{
  "num_hidden_layers": 10,
  "hidden_size": 192,
  "num_attention_heads": 6,
  "num_key_value_heads": 1,
  "head_dim": 32,
  "intermediate_size": 768,
  "vocab_size": 2048,
  "hidden_act": "swiglu",
  "norm": "rmsnorm",
  "norm_place": "pre",
  "norm_eps": 1e-05,
  "positions": "rope",
  "rope_theta": 15300.0,
  "rope_fraction": 0.75,
  "qk_norm": false,
  "attn_scale": 0.177,
  "bias": "qkv",
  "tie_word_embeddings": true,
  "parallel_block": false,
  "init": "normal",
  "init_std_qkv": 0.0358,
  "init_std_o": 0.0,
  "init_std_up": 0.0358,
  "init_std_down": 0.0,
  "optimizer": "adamw",
  "learning_rate": 0.00243,
  "beta1": 0.9,
  "beta2": 0.98,
  "weight_decay": 0.14,
  "lr_head": 0.00722,
  "warmup_steps": 362,
  "schedule": "cos",
  "final_lr_fraction": 0.03,
  "batch_tokens": 65536,
  "max_seq_len": 1024,
  "doc_mask": false,
  "train_tokens": 354700000,
  "max_steps": 5413,
  "dataset": "wikipedia_en"
}
Each number is 500 + 25 x the weight over the matrix's rms, rounded and kept within 0 to 999. Layers, rows and columns count from 0. Numbers have three digits each.

# gate: layer 4 MLP gate, 768x192, rms 0.0777, rows 663-686, columns 0-191
# up: layer 4 MLP up, 768x192, rms 0.0709, rows 663-686, columns 0-191
# down: layer 4 MLP down (transposed), 768x192, rms 0.0685, rows 663-686, columns 0-191
gate663:503486474487522539489505516493511525503512516494492495476506539524518514504559497455436484501512531512503520494520519530457522483498515505504448454511455496489485511465480527478463543488527472565505485510479482516523523477465512505471479515476499513459510491463488492522451521522502513499515475495490498505512529458539487519463524497485502484490496510524506489514558489491526509493544456515477551539492509481487455485535479510476443492507459509509494485500513509470481496491474476538468533543489507497511541481475484575505502520543527477478500485515521473527450516513482493489
up663:521481521520472457487456478517527507516473505502511489527494511501505539491481508453509463498518537468549530518533518536522513521536512482496487501550510485472500473510495470491530477503557502489503530476558485496487491490543499534518497460496499503495448542510487477525470511477504542487499513493498513538442500509507536484502487541527508509517505496493456509499506508503507523513508490532461524522529480579470556478477510514519510490482514507459480486484530501529482451485492478531523492453483541488485520548470512480458513512506512475446486465466503495512558523501504487555
down663:485524523500503470556470517502477486455461484473482541499484504515474449526510497467505472525483460464527490513544507486518486424477440456515513501466531470536505454483481509489520509509506484496487521494490520490512500485542452497461476512492472476522476510541515525473482482517470548521467479486484496500494522540511496479449508532469496491479500517486487522468524501481549547533502524478532462511554505467483517465517528475499501480495508479518495572509472477505478505486487484491501469488467478507525494457496511501476444497548513503478545529513488452489481472484509539481
gate664:522506474521484476493538504528523524518551508510457533508508545423517489437472492475481503521520481502478482485427503477479530491512504503531536525508501498498475482472509534507430526485439468513489485479463463533469490510466492513522502490531493484498482448521522487524480504503496474450451453490530516520494507500488511469529480497509535450506509501551453510456510475479482538499479480449533531479484517447528509490490487519498492513470476473487508445537510486511537505465487494501547528493532440496527486465489489465539487566469491543479462487468492501497505507494489517475
up664:461525521506497487484478473445502521494469513479481540500504485477491490491462488500492528414509447473516525496492494504486482474532474549500499488527477488490474500511490487471543500466469507510496453526535481495495477543537525465482515483527449481505488499494505489467496423495511466481485523483534509502513523556486494512455496471490450514528516460501526516519498524544533487504531520518443477531504509517485511494519453469477495517521526499535468530486497552523484489529499508533459551505522474488461512500545482513487479509491456503529482503469516471533480497461493542459
down664:490496497508492463520487529479515550541518557469509520493471478477502535495480508451488526514519485548454485502495498472532493485513457457542472554515468480478401511513495546504481521511448516530511495531488492471497481546470537496505511480497491493518517488521540496503503479509512480469479504526516526466513536506462544550509494508471530452518495479499477496457518499535524510471506500467492528522501492466493502513522463504521491486507510507507470486513496524521512530456496477545474525458507499534510495485487473485490517478486494476498468475472515478494484426484513537507
gate665:523518488506502444513484511512543530469527496492478489485512502499505478507488465510514497502504529483486511475475518490508514501458533503508444522530501510516478495528553522509487497522493529539477437513510502486525511464495517472502505496539515499523456521545497496548520511494474473499466458541489460516455518507508466498533521547506517500504485533475509489504538496491528486458531513501547483529525486493507484512510511521517460479536474496465507535495512481516516517502482538512508485519455502534516516474492516521469491515518524505521496433481514505542513506500498521504
up665:471515482488501485491492502498485479496467496486485500528497467521501495510468494472473467505454511479511508482503506559509471476516463471499511477496510428492509509506525538488505534461474544507502505505508522496487509456495563487528458497520470506500508527464480501544470456497516529463534504521533507536463526480501515499483517485476453501499502499534484522489545482530490522462525519509456512501478490533501479485517490524507481488511510497502462512500556527535457456535532503505543530487513502487468520524514557547494485536465561524509464525524511512520489509515455503510
down665:503497542465539505471450495527509500502499499510539472548508490462478465524458546523469495488494484469516520492501493502498484523492484475525500505542518510485499485509440511490504533516526504512521497482498493483494528506486515551550493505500521523524524502498500489486523486502463489498497543470517492482502487481540489541539477513488540460508532451494475550542502454527506533523445517469472515519516506498442513509510568487510508523506497495466494514532472527504507517479465484513494534451468494499512496542499497514533498435495509520505477532517554453495532514506439447529
gate666:477515452483495479484552517510474466501505545485504517507500527465503514523504515481504519539516496492474515490503523488522471512521530501487512502456489472434485512505497528452514495497516497540515518449469490523468461519504484495507542492495483501457476488498478542525526509489477519546495519489507513517540497484529503444507499465470522475523511471498493546509458488479504473506508520511515472498440523532517504459470459518483505491493539489471464455541491475485533513470527524498497496537533521489493464518568487489489507502474480501538527500499545473518484490514504520497
up666:486470504486523537484508542517535552520518516520521490473533507528463520457525515531494504532474489482537496521487480463515543522516500494518503497510514489504460478488473462489492533556487497466492472507511504475515520523486529497478505521465509509519467510485508552547506503483535473465485509523507502518479503502520481536512522497538503523540474537532543467536505464508449495476527484484515509528488511431469471527553510508522523483521458477508494495473525514439476496479489495524505484484539452523555526491468502459492503494471494472470516434522492533457493526485464520536
down666:512490459452475526482478578438482523494537472515517535524532495495482513498505521482500502495515453489485491453507456474527501515492500479494507497478528518501469524505523483498518521497496484480495511505501541496503509504488525469458511513493534550502513540518479489440508515511474468480538546526496478521489469466521492496491448520485490514520517516511499509506515508476460487482473494545494456502509505525498512513523502439519509515517484506488467513457509454518479502520531486540453485509496500483524473460475518493547485574500490540511496517497487484476520564485488498468
gate667:528548492500515550478546520490541532481482492505488535497517528478489493513521434425483521551592460498463524497508473480482486523476470506522484544497476451527495486475523536508512530516504493555523494504499494502464469499491540493517530511458469465557412527510496490489506483494498473485474463508506524500468501529541481462523493491472512495482511515466536471510535483532474527482471508495497530487494524520492500522515480481486482514506487439509469505527568501500500515494512488495482472489473534493512486470521477527500484504470502499472480439509540490482464554509501501478
up667:467513476496482479482467473463500497532496489474504500490435493539502461502482523499485477534495497517499533521496481429493509456516478472498503469488489538538495470529502489472491491509491504483474504531483543501471500481511492498496481495534503501525503501463504536502477495466483438465487469478497482456521500530552521467445484524542513519506486486501458503545522484539534532467509512508460535526512496427549512487485516471512461508528472507511493516469466470508467504473515492463505481477503498557470500505502483552504475509486478521453463507548523513470520541520478485562
down667:517513490454484493513436449506490489548476470506491486511562486442535474512512474494510551542486507475508502465493498505518510500455498485459502519513527505507533476487517506520502465503483523506512514468536469507526506526505515480507520518465495493482469476533546506455540481497524493552458464475495492508471525520524514553480451508506488497514482541481486482519495535459513505462546492474530482497431501499480544498458462541529552560500499495487490475504493503506471467521436476483530449539475476501490480500478498493515498489515536499494501503458516525499502511530525531534
gate668:526521469481540469515474488505485551494515561476507505497486505489459501471467498514513512483506451491532503477491508492505496522512497454517499508541498495529492506527505475494489472473550485478540484559506546520494514516459503481492500466490499531537540460500438489544521496511521524486476513462497471499488465496506511488479504521439507498527493481502557487517516531512542524504543498512476529475506548527500546470516469483513541517482469464467512497508492463492538526516515528510511471492509465480493481497485529512517497534524478471505497521495541516484481502483549514466
up668:516524459482502482475523501402528481509541490509517475511518486539544499549504470466506526509520533451523483510482517511502486493482492486487469472516527497527523508536501523472520491492479510503534507507523460474497452486501518498491520510480533532459512481510494569523508523447497486509483526491541519500485508495514494503491516557554479477516486516469501494532535459476528501484551533523492506519514491519506515542545511513455467492501500548525466492478509527481494494499532493491494454469526528543488517552477522515504489473520495483522500522468533492486499493480486519522
down668:497486516508476523526464506519446521519494502510497518492506502517509524498504500466497496541500546511474454554517493500486493498499492542505494498462516488461478464474519493455506546510479505541492466458498473502494492487545530523460519538487528506476497542480567550490503515508490492508544481526451486516459546521500475472517530475495470500504482454440511494548531493498495479493492492491493501489477515432482466518526512539522469552523543492481488486470514546471497504501486510521501525483531540503468513500535495490463516495500474510517495525469505515491534538501500486506
gate669:509499506503478526519454528478487479500512501473501520522504516464509469497498525510514514527479518483525486533510502490497513510481522487561492465458460559541487511521554521497483508481516495574476466482510492464524486554504505505473536564488460481470518493442478498507516551479504500517481465489501436549525530502576520479513482529478454506475527480513492520525492507494511479485541500506486534501516572494496512455497482476502488491534502535473530510552488451521556512492491483487470506467456492522494518490477507494536523502471501495508481467490524496507528488526470521476
up669:505515501494511511497490494487503524537527481526502567500467496491555478509495491460501467528502496464476501545539487490488491515512450456486529460516460518548479482476543504524506524511468466524464528532517559465462499474492498463494478505441505492524498494462515561514501524514487478555494494481491501530492536529500511507503478520460509514522525463460494501517501508513487509551515561468518480491505505486507463513487453535503509502471527499520488516528485509487512445489543480501548497478486475529473534485554473521498500494511467526484501477512504531439520514518475531514
down669:523508491481529526523491492490551481540494514493453502500542432516489521467486483498521509526491493508520450482499454488485449474464488479496502485548472496514537530495508498566498515477483474461511482517484521495503516521513488530517461477552484483510531481485545450505507497494519550495506531496451516517468482527453495500511514474525503483522526508500501479497446500541548466503443533468483502521518465491509535508495487490510527484514539534508469545468506496497540501507476529513524469457504513522507462507491503490494485530509498498479524485494522512482535486527526503488
gate670:512478544461511484532498501484507484498553516488481474472454507466500435499524481524554504525493505524485465461521507431526479554522503512472527519492479493518474498510499535530466508508475494500524495417545510511542451501498500494485517496493520520457450544502519482494527493493493515497466486456514494513511484548476523477520493481534507470507507473497463486463509475518520519506494513463539487558531522524530510502491544560497520508506481492483513466524530496524499504477487498524526507497485473485520473476491487476477486539474522509501498473467488515533529503555555506494
up670:462475514497489491507534491524460530516496457521479523484483526461524520461526558494484463501547478432469513492571448513530506530542512498516504545508529526478499521496477480501486483530550513504466442489509501475478515511506490549526500437507476506540510462524505503454502462474487491520474487512499477492526493484509486531504463481516516504517486461500521511447497535499514514468466473533548477493500469485509529524491491517477538484507544507524531464524515475506532506497471500532469506554502463541492463505498461487525525503472496528425525514507492478492479513477473554504
down670:511512472563488492487471462526519466499483449539534515500532484488493480514521507554533483538514477527512457516527495551455532512538499480472509495503522507553518498463539432502522479455477503481456487500484470478534502472534498491457483517471507474532501487515547534484521471519481530498460489515506497455499467513508480487518453510473489494487493502486473487468519498461535516508515546526557517527510459521508553524538492500537555511511505470498504469565512474510500528522501475525531510497515519531468484524478484480503538521472506464531457459503496542501507516492496472499
gate671:514493484505488491481478515435523526480489527499502518500492508503529453498509445499530503494490489446508495497539530520472527495524496474515559428476513476491504476522512499448477494512525552490503484505492470484491509508476508443425479540508507489504493506495506495524518522489480511474512492495493480544530513508526491473458561477504508500476487497479507514514509513502477514532512478475532513530501576489544542468514504490453508437469445517492511494538496520474535524503498499487543527505487503462487474521483501545527487507544528491512503466531490513446546526515517500504
up671:495530510504530471538464497489524568503487526483542513502504486508514518514481477526488516452525487454493493504550512505498494480483484500490515524470518502490498496519531497473548498503467556555483501532477445499498457506511500449476507510507483482502476499524506512509507518554469511503496501498454485509562476495490509489521488512451488509495511519488466508492462496499515481524518473522526506511475528518539459474486499503535520488536509529538476507495494509495529492492486477539541490462467547486501508519511460543436535493486485494509516492500482504556517514474492500481
down671:487503511510506531506491493506508563435519478500492552503501519492472499486496485485486527451443520470520494480530511493502492535494482493496492466513494496505554505479542495497515501503494443512466501461490514474525486462481539498500512506493519505490501511499515443485534492486500517471492461542466486498511518494449444491525543488499473475500503550523497475534494493499530538510516490494461497488459487486515516519477517431532519503480496526470495477506506545523506479510466492498463473476489487515530500498484509470502514530514496483484481496541473488533478490533468527500
gate672:490516473495501529497508460522582476490506516514498509498466533496493507518478495517490533480454463485511498506542524498511498475522473465480537478522509522476504518513502459470481508463461495529530475507526512509504474478508512493544534515556541478484495493493486498488534482494500515494491501474534485495519502508518483513488480498527479479528489493524471519489483465505485501488509528449498503511491479478491521499540471499474504525506480508458441515496484508460472502448472463526519490520512494519511472488503525460447485501462499504506504503503503490478502549485481565522
up672:462499525513516515488490485515454508461498502482497498485509545488506510491519518493455484493522513496493529479541526491514466516491470528482468467553524484415487545445478537531444465514508459498486515510529519513502469493500451490522522477497490531534522456465523474469512500468474500468548539504505502481484525489514511491471491517470502490504518474539521505466481524530464530457533475530536474488535491492509535492525536535481466529516509512525516485502499484521491517463493478523453506490563476517490530514498496548498449503504493480509532494492490489492504481476474496501
down672:521502518492489525504517482514533518458511506475514495499508531521491431517520476493511537483485501471494490497510490520530487527498460480467492448556492513550524487496508507462474535541497462494522488508514559496483492478519457524506521493476539495463509501529516499474518489506509510486534485535527513505446445524521474516523491477519477508472520484496495481551543515503473515523523440516512495503523474553453504464475506491504504495521511519448495490462544518449488469477476519484526537496521437488497451486490497494483507470500533525529528528535472513494486534488441504491
gate673:508503510496464489482493498495520479515528532488502494540490541511514466464490513472521508442518486487498509544470496495524507486516483535523434476479509485524504505543533496497510461489471502488495501424457508529517500521448501511480492478521529534495499505508508503510500474473469494513510456505456492516508543499515484471474533517499502465498509475537540482506499516554450528501482528476519504490533528478520515509482524491507537509468488505483492453487537464516510480459499513522537542480513499501524466466506513510559541535523494502456478499514505430526506481472484488483
up673:496526526535485464526522472533507542463476512485541476546500505494508477477479481531453480511506484445515505520501513496479489484521504497547485492495573497518481511501488486510475482468523525461511508507548486485496553476524523500537525490516505510512506464512452520508467520541496500526496554520511472517485478512526491468450481524522492539489482507487530522521523485510461484440556512525509517527540547469482519527497483505484512533533516460505474479492527492492505534473500548505506483469520518496486456516520522511531456500459505495497525526507482480525529514473510543519
down673:490505487527534476516507544539494518491493548487500467543471506461475503471532521472528482516505493526485506519460516511489520509513471504464501511495542511525491526516519507485483513497481556530491454539569504499463472486535495507487501490499474507535523488472498488453449512476492524471487504502511486488530461489491462431510489505452523497534518504486468489475473546492507540527479525515515512498514535456461526534497495492494490493508500470503511513531481481506549514495464508461500482528503476534464501508448527509498479471508461479478504503517474532464516488535491510498
gate674:446536497571466487487520528485505507504515516515521464512471500494511497458490444527489498506511501473527517491509461510434506526510500494528525536494506534551453464458499508505484501530511493509526454497475473515483508511489531493465504488518501439463492456483489554448524494495502520495511497520463501539494499561534496478517544479478490486516501448477491485510478457483516459492488517493530501502530560468469506509520519530526532459503505479495476483501505490518551494456418532470510486469490490490535493472493500535516457545484484538524525489493492507512507514503540482481
up674:548497495499484525567514505491504514491491541487521510463530505493544499478502545511491485522496531509478508510489481481479599498486479524487489513473508447475496466511530516450554513521513548511482524546438458498539494481486550500490484484475502505465497491513460490490480512485478490521515479486487502493490500506511519463486496488536515532472544527491501450508494508508496514524536478522493484443499489533564487461518487481506479502524516511535504488539530492491476530497510519477508476508462487545494529542487493519494495487493498493472488481489492517517511460533482480507
down674:490482481483519502488530524466501537535492517454530524523481496458534502505534508536493512502484475532500505464523562494499526494490515484513494500495529484470530492516537445473508496479520524504512515475502466511516475469520455519481501461502515511474513532453473461493521503536486460493531443525451525509480472498486498490488537522498484524490534504495523482503519511542509520489508486531465488480480519525522499506488496523543537514505520493505524492470523508495493499521505515520518487461496474517538505508544479536496520472496532531502482478516516568458500413494497508506
gate675:489513487473498511507476502501499505517480500474507472510537530498489492485522487467490513513564515488509518513514492485512507490493481522497470486496475505494478514538556530529484468506544518486523465496529476522482472484530517511497493485477473512507453471494480510475486496514517457485507491442474479542509496486534494457462516491504527505462510476488483509533482492521511566538491520520509500481521509460476440477516538440473452517521541489516471492497551510523465521516499557466476508502530525519494518480505549505497515466515531502492485503493504525513455479545454457503
up675:544540499489531530519481456532551551538495488493464469502534502515543475509512506459506509518499523514465481473498468491519496484520514513521492492523485488494496474527526540542500502505492529501501485492544471487522481500457551527545535500493486516509495478488474467539511523513494499509480471512513493496492499543512497503530498501452450487489480504497522461520502506516475532459544480486476482504511516501502517482513471475466481488522495422501474470439484488515492502491512486512503526519528513532475504530453513484511540513519514497473485538504455510489526556483497472506
down675:476474489479505520481497488499494493530469504496497496503461488447494488498504519495497552515474476517491560469513508455479508508473475481512520466500515527450577516536494464495518534524496497484465474516482498499521501481464455520518511476474509500476511506489532529497519513497484456521541514469493528479511511521494459502499537460519499529534536526487493491505521514504511465515511505513507445503498488491502457497514462469488495486503518536544481512513507451479506453505533544479512526474508528526504510446515505497526450517519482518497459490461483509511488499501527509476
gate676:518458505498507496481502509457500520500507512441485525474497510474441493479507457494470514517495507507480545477520509451510503498482545490488498518516482478509468516481502518506443508513516512489513537474495502522478484540473490517474520514540462511445502459492499511517533489477481466494520490478460511505458508511463521486519453475493500486516493525493518513517479464509508526536471472459518529511495485478536491452511449510505478498540459492500460500514549560499527539529491539492483569512520524482536470467494514548483501560454532517526519511520507488530468410486479518477
up676:468508504500517527499514500530548476523487494499467529487517498491518525477521502500468478480452489492511497467484489531471520490488489500478491511451481527488494488534430540488500483504508493508501523487480491479512496543493445574473486503468520520472483504500502508466497495540514505494501462516487500537506500449479448497517558483489482469487516482472481499489523461509500544504477527483478508470504484497465483492467517548453481497501514475497468506480522518492490500471508473541473513492473478452482508509489486491514522464528506464486466529473558503480516514427495488534
down676:510522473478491535508483460538495526496547510492484454463498500507500511486473491488528530492486523429497481511538498511483530563475481484553536490523505507517466508472459464547511517522479529530466489522489524515505467530504500516527494532546487509507472512526509480520493509507508471516493504549493513508521514493482483489512494459532468518478495499530499507507459487501486462508493478478515484492481489516474479469511508484546532511539536465477521530466513556525523520500493494470525506460500493513498526509500482475515540501465567494461510528501504449500553485560473544464
gate677:495524501513469510527502525502510516549499491475494508492521544449503478483509517531494534521505512492485530511515496460495497499501510478522470521529507511486462513514505485470489495507507468525460489476502485490504505516485520463507511510469453484520496493500478456494499512424515454520486470511558465499472497490498520498544520537478517470481485481517468518516581450547519488478478509483519516529490513474450548518486526515464490515479495531484501471522500484543543504519504488532513471510523505509523501495501504479534473537455495498467503515474472474497502491492541483455
up677:500516477530490529505497455522533493459499507546477481536491479481506472475500511496529488482512516506491474489500538524470495494493524481519520470500508482490494506488542511488462493457488524504547476512529500477501518490470524511508504480538499490469529489525524523497502492511512518486508480480492500482508513533537499487476530480510467494503506551540548505463506478533468537502516486461520510494533527532550485499466455483495488509491529441523488531518485499526495490501484504446474546494483479517505519509499540523507551517486552498521512454502487503526493540535516524497
down677:482480521531456503491500551505473525490538577534525496540478455488513484486503535502543520517499501531502498509471481504484488485478475467491497452510542520497463501498524503477505499479484511513544522511531550481477509513505545486483484501523514502496519496513517518504496491476543498497502458482561471519488498507533494484546473482479526462512515498444495555495511476512511522477498521461525505481498518508544524539494485516495478519482502497489531460504513497512523540498465496514485545479472512482484475473470476503513529516506497499516467488475513551488507514556489542477
gate678:527503489538504498533458516489500489506522505511506458518525502503506489478492489496477485503489512500519479502464522503497488519494478516481529527499533449471504467483565526515485526498460546508524451475518517521482500513489504520493475459528478514476474485469473476486528521509498496507516514495457524490522480480495491451522508496452492498515498482483540521510538528512511492515497474487559508488523517465520480515508518505495492483558493495459516448515535464495538486497464561513499519572455534487496465499495524456543484478484490532529462494516511516510510503474480499505
up678:514493510512502496530493527499500502502466506524534500504468492538476522541506499512504428500477479475513488451517453475486469499502488505515514480481471520480474478501492510498497524505481517512492520515475568540508540473541479512484504483534533476511502526508496493521495533531483493472512522440495520478523457497512495453485460513496514512471513533499495509458456559507523523478540507492481513504509507456500495569531477516513496515518537485486439532526495481467509526507512526487504469535536531516502489452532490477512533478488509534493525514486497509488486528530464505472
down678:466512500512490492497523539481478445512510499477514507482477515478480524502528519467514534483537528477501517517479484512500505512517504554464480529429486489471534482506526474483563515500494476497493523491470532500531496531472520488535503468538539520477545491489504504488490510523465470474535538500514503488530493496501529498474515502513514500497490499504478477497508529500492504469509478484487517493463512522492497550523530472506514504438471490507465505490481543499479507515515500485488477494526514499541470506552488469501521499471483556466506503511497466504500533501519497554
gate679:501505512515511529530500494452454489515509465513483482514510485454463492531470511509480522484521480486496540520517493491479516456486528485492452477453494512523505456478545471447510511533518492481517495516522465483473522536493555497491468508508476485522544488518496493458509474538502489514497492512444495478505519506535467494451532463514496528442491518492534477532504491503495519474520470466534499529483516442489487526496506444507485491504489503520535487507516480483488476482448563478520529553446482462491498464479483459510479518435516522492524504502472507492523529534480524481
up679:491497444480508543500504498475453476502463468486507475518495537503461529540483510553441486477525476556504492487528471499567515505516559470519524479505535526469521495482490488480477494500487479507446501506505518491516530502462487476513482534529483510525503531502526511505470481508496492428527493515484480543518487498506537503492483461488483517499524519478452470533511441482479512480507488514504530519508494517475481497551534510528432559492541490544551477456512479506505518478512544464469491500487498501528499503490507529512482473497532477514534473535443487521502526478463458511
down679:540476514490513497482495485490521535512530517516495521498502496522572467499489519471498494535482466474482516503480483501460546516535506511520507498469518520491517483497503521515485502482486488560560543537485511535517482493525540537478462522546474514473469505518459485537524522482497498534471520516500509468506518489481528540529463489444495517549509483520500483463478502493570482497470451501501529539510548523563521487491470532497501478560517524479468540510497501489512491513471473523535508544525490515494540477506536520514514472499486478545528528534503497463518530507489511491
gate680:498507548513512545481503514450484456485513491503506482527485532474482507512491500528466509500544507490524487512517499449519522488487547460527499513506505494487475520540490493576523499526484537533537517511506513455502525525526515501486434501481519432506503471518508470498538505495485491483476493516538516527514518507527514494544483481457477491472556497483502538465490501509494494531504465511508494509506544494520520512507495532429513467485481499479531498494478452488505567498462514513507487505499549516514461493473529482504544514498515497561517509443519470513508532515514521443
up680:525534497472495522514493498523499456489512520517526514541473530518449505526476505533496490498473464498524501528497486498479512537463496538500527485474473509536514475525481452505528532475511501505487477486474493471492485552471498494477455514481500504529460445480551503496491537538451526476495524456487486481513490436509491486525466485510530508462513530507526533521502535491536462471485460502517518490472469537512531482537507498551524483497471515484531509482471478529531570483463503475530546510501514512502525513514513477505528444510505496500475465523489487481507459475497506459
down680:497472520516477517512476555492490539542501473456507488472483509529479496540471509529479469517501524505491506513500493533500483519491487493533507518481557507478489492477450503499451506494527460484498512542487529488523494516506504451510524495480533562453500500488518514485526524525475508461489489537500523540499515481451516526481518467551520503486485561537506518545461514489470530485511472509477517505504511525534518498520498481535485504469459479521553492501508508479492513532504458508490498511502468519464529495504545524470452525519452500508465497522505490539545535490442520529
gate681:437524475488476469444533509500511506463508540479446505515482517466534483501514497517533506482498474489434492534461501482472493523545480483513495489522506538503470524479495510513495467487506501504500483480478483474560487488480486477489507515472505487516494498468457494493478480531496471500478481531510525505505507489528528473458513487458486463534526527523503477497488496481441539500506524452515493461495526478480495558511475538443521465486519532544503480498509516522501481507518462479507544506494489526486451505475517471532509457469541495451476518519475530462519539496517527495
up681:480456507472504532508466497500507499516500514435497497535492515483486531486498566552498488508482444465498507499518522504494530479519490470484512521481522522501485488444466490526519503449493501493538524494476483486526531497531500488517513504482501475524449468470521499495450523548485521500505515496491523507528454502518451494500519512488498455517478478491479493487487535540474502497532507479505530499550487460536502466531516474495520486522502537478528496457518475509517528510523498495517519495498488525484480532498507468439524478503540500517528559523489490466537525556475520486
down681:492470473546502497506497520478518463532519479446469494505493535466474463496476483500484491502475501456513491493470515493478519516477472498542491519485509502530528470534470512504495500528494522536506456511480464533506430533538492507522532488482434550515495487483473513517489439499484481472504524464495492478478503485493479460499485478519517490520510466493531537508496483496470450528511528491533468535470473471501519514468501547531538503532531496464531574503509478479504474486496504473504484516502484510524528472467478475539499528486483522512484495558508453490484516501500455492
gate682:504502561513483515491476475524476526491483501477506477492480521524497506477522554531478487477514520486495490545518531504487521476478496517550508516503559483490490524484498509537487495505497493477505508497497478478499502527518504499496514493551507475526544488489473506514494525501510517501475525517500502455515516506509490507535488466490481501435484497491504519522483485502449488475498528527479525501567503497463521508492461465465473488485489525504520501481505515517478486474468544474467494497483497467484492461487482448527494468485525516511457429538470496530482513520455526491
up682:503467508457515516508463484431464510522483489503489521516481539524475512502540504485497490504463486482480528553485524546480540496527494491524500502495486517492507506493489503506476521517479561472473542540486507534464460479539493511500519522494534460473480470561456526487507497529488542501491489504530543470510510516470494422475493530512488516470524488452495474491481469518493500536463486494548496484454483515490497470474480492528506528505510501472470534492543531495501455525543503540535490512526506482519511497485500522533505533500533522511519491497507503509496546493479502497
down682:498485460538500497455491521511511511523521496472531476455506493487518503534466487554523491512474478468495498458496468509512455531518502481481494451526512515498524503552532515534521472481512517504492458449500509446514530537512509456518507509486467541448498523432528509483484472503473509503480481547515468506534500505515474541531509499471502552496490508503528496499517511477565507477487519535468468504464543494515526516487515492507553501513499514524511487487513508497462542504502503468531511491513511543534524530514476496489480483522488518493499522512496530494506459520478538482
gate683:488530493505526473498480528512509486508467484481434479479492503474482493548468498539518524481532504452497506529531504433495514523523531490504475502486464498478473520517533496492508545473466492458489547448465522493504530542531493469513531554477434485478524439500499511496508529514530551451446472505503460511480503498487492523507471477473539496474524491526498492519480438479479549491483514476577505487513571505520535528480504512485463485522489506489494441479535469522569584482499483515497461495481508507525435470485521537491506503513498514500504489464524489469488509504512523492
up683:482511498509496477503509464489487507474519514547522518505513464483497452490505509489517532516481475506492472446499517528471519484513523523476512490544527495514504510511505511524528506527533483512571510497516506493512532499521520472451458507478514527552522485456512498544480468547512502511517465504558492517529543504518479454475514507483466553499503506502470518516477499484470525518527490482520480468507468513478515457469493435482472519422471483491490477541500495547511468481515547534478492498482509529536536505498510545498512517475561507497495471487497509531507452519472540478
down683:513488493591488500487502475464518518454493493497510508493458519472488464481471504485521475510472497489518525520460520530530501495514486534519498520511502520482473487463549511468518461495495535513537471494519518486547452476512517550458483460475481515512485527490507471477476486537511435515515518517500518513529472511525517509480516503503472460459529475524418540499472538481520480518516526514509490475538512483511507498491504526497515520519513443471522473523440510511484520479516507460468493513493471472523479488498477475532485485504528492491460494482475521524523513551508473509
gate684:515536493496561474467507502520488508516511491446500551497518545472451482513497527492496553487505469538479487560511531468493510470532449484486513508509488459500488537488540519511513485525502508478495460542473542525485493490506553483465497483521498544536548435548474521516435484500506478523465453510475437518460544477520475488488535448494509512499522503498471546504529491496485534495477506471473499523550508487477468472456469479515484506465496472519518549489549518581498544492459550527465473514498476517492473454516500470545451497492509484519489496505494518524491502549443487441
up684:506462506537463459484487528506524491447523500544494514525538520485497506491530506465520511533480474451552548439496529479499499500508516502451485500483501492430471514501484530518523503477493488538500513491504522500493487441453531478519483525501568534491426497517478488531484538460498484536509505543500521496482486517486560470484468494520508477527542479501514520469515496499512462548479545479523486507526487483473486511536499466570499485553482510515453535500465466499535463517445516511473519475503478464538480497541489498522536468455462488509535476490484505467479495427476536498
down684:481524393476513507499508528493499513536518492431508540477506469533491532520508518523508511503479550538465473504459539526520494480509462510494516492521497523479481463475509492518490525490488508496471459484494509510459510502570539468523508462499480552510549473482538512500473526498508519488509475510499467507476476449521539512484509520478535525466487491446502495500493477464484545471467493543528505547481465487486510544497506521508460538467546435528513542470524513521488492465545529496513502488520532533503490524542493534521466484521477566497464505488487451550487487537460521485
gate685:468530545494519467528511457487491487500517500464509500453510513503515478484490528517483441468496499492520494524456521499469478504471520525489497514502508457441488507482536555495494523436527558516508500469520537486482511461479504533494432484517514470478525468523488484512497500484503521507509489545516542478516527516483487480502449505503519523498545505519458526521532468552479505478453512458504528505497492525454491447491502535505468530508471486458502516500527511488495481508497503510455514480508519471514467506495512542513524525462521536514463473517479458518484482502492505530
up685:476484515513519477439497500475537462465519490541495487521497491525477526511475465485542502461515486524485502509464512515499488521477459547501523503499520501463485540478537478509512484480526517512488467506521463541463455470507510493519522461499497512529505492458464492502479468511535499499505549493488510512481477439504495506536511488522505480453506461513481478470560532458495466491464497489475516511518518535506501522505524522525534501488512516510478493522486502479542508524465518464514473481456455526517512503499512518548494541509524498476481480460525477507532447562513464473
down685:449477515422485505493492520529534426479512476504507526509490498491491499485490510486511497487459511501493536501510495513488501492465503515492500497449482474501543520469504544497511518494506496506495503518485513524545482494498534518502456523519468518528533514475454526469517519477492486482519506510543510547474443497501483493462499455496490480538511480516487507509541526534473486469542492491508549537507517518502501472467523554521478470497490493460427485542475480474534539518464441538499502504456496485525486524487464491494540508498520499493475510521524553512529520522527464534
gate686:486503483478516521496488513493545479516541528508476487538496549458530512492516503484535516507494477488442503430474503483474476506480443513512509519529525521498471484498547459508478551519451497529491450464504485506494489503472479529508514519456493515516455496465521472530509506492495461445467433527517511502517513550463500515548521527496451401483489526502527531485518489499525490498501500440493510514487540511483545479525506545493540498488515466499475522502525485454517538443509475510457479499536484459539468451442547527546470518545523483499447493478529511486472494509520508495
up686:507513533526490460532490474555463528473499474469526496493527485498511478526502498472516482491506497522502520504502458498513472475492533538482504461534504492487509455486498458511559535524515487483463516507491479540478481462552474483511471507520467470503465465522526504499477466499471528532513480516443532492492514503474480480506447462502475536444506495515468499528486487468527556502496525533507497480536502500498487469440507520539497524503481523508500505488463509465468500538496474498525481503455457512462530465466541476525495522515455500499507479496484502517446500509475439480
down686:545488461516485531553483507512487529476460529480512469539503492471484479520512521525514516501489533523497511516527537473534475518496540442495507469501451494492487495518481487513496472482539485490496507532557490447565514472524540442464482525497466483504496482506454511529470476478524506471490489526469499486469471514514537505483507496496502493504473514494498467467493520481450501530501502491540497531558498477499475482412477497504496488461483535534492492493460484516466482499472481471530487516545521511514489547481483501530496453500505489518474492514490450515480482496478458481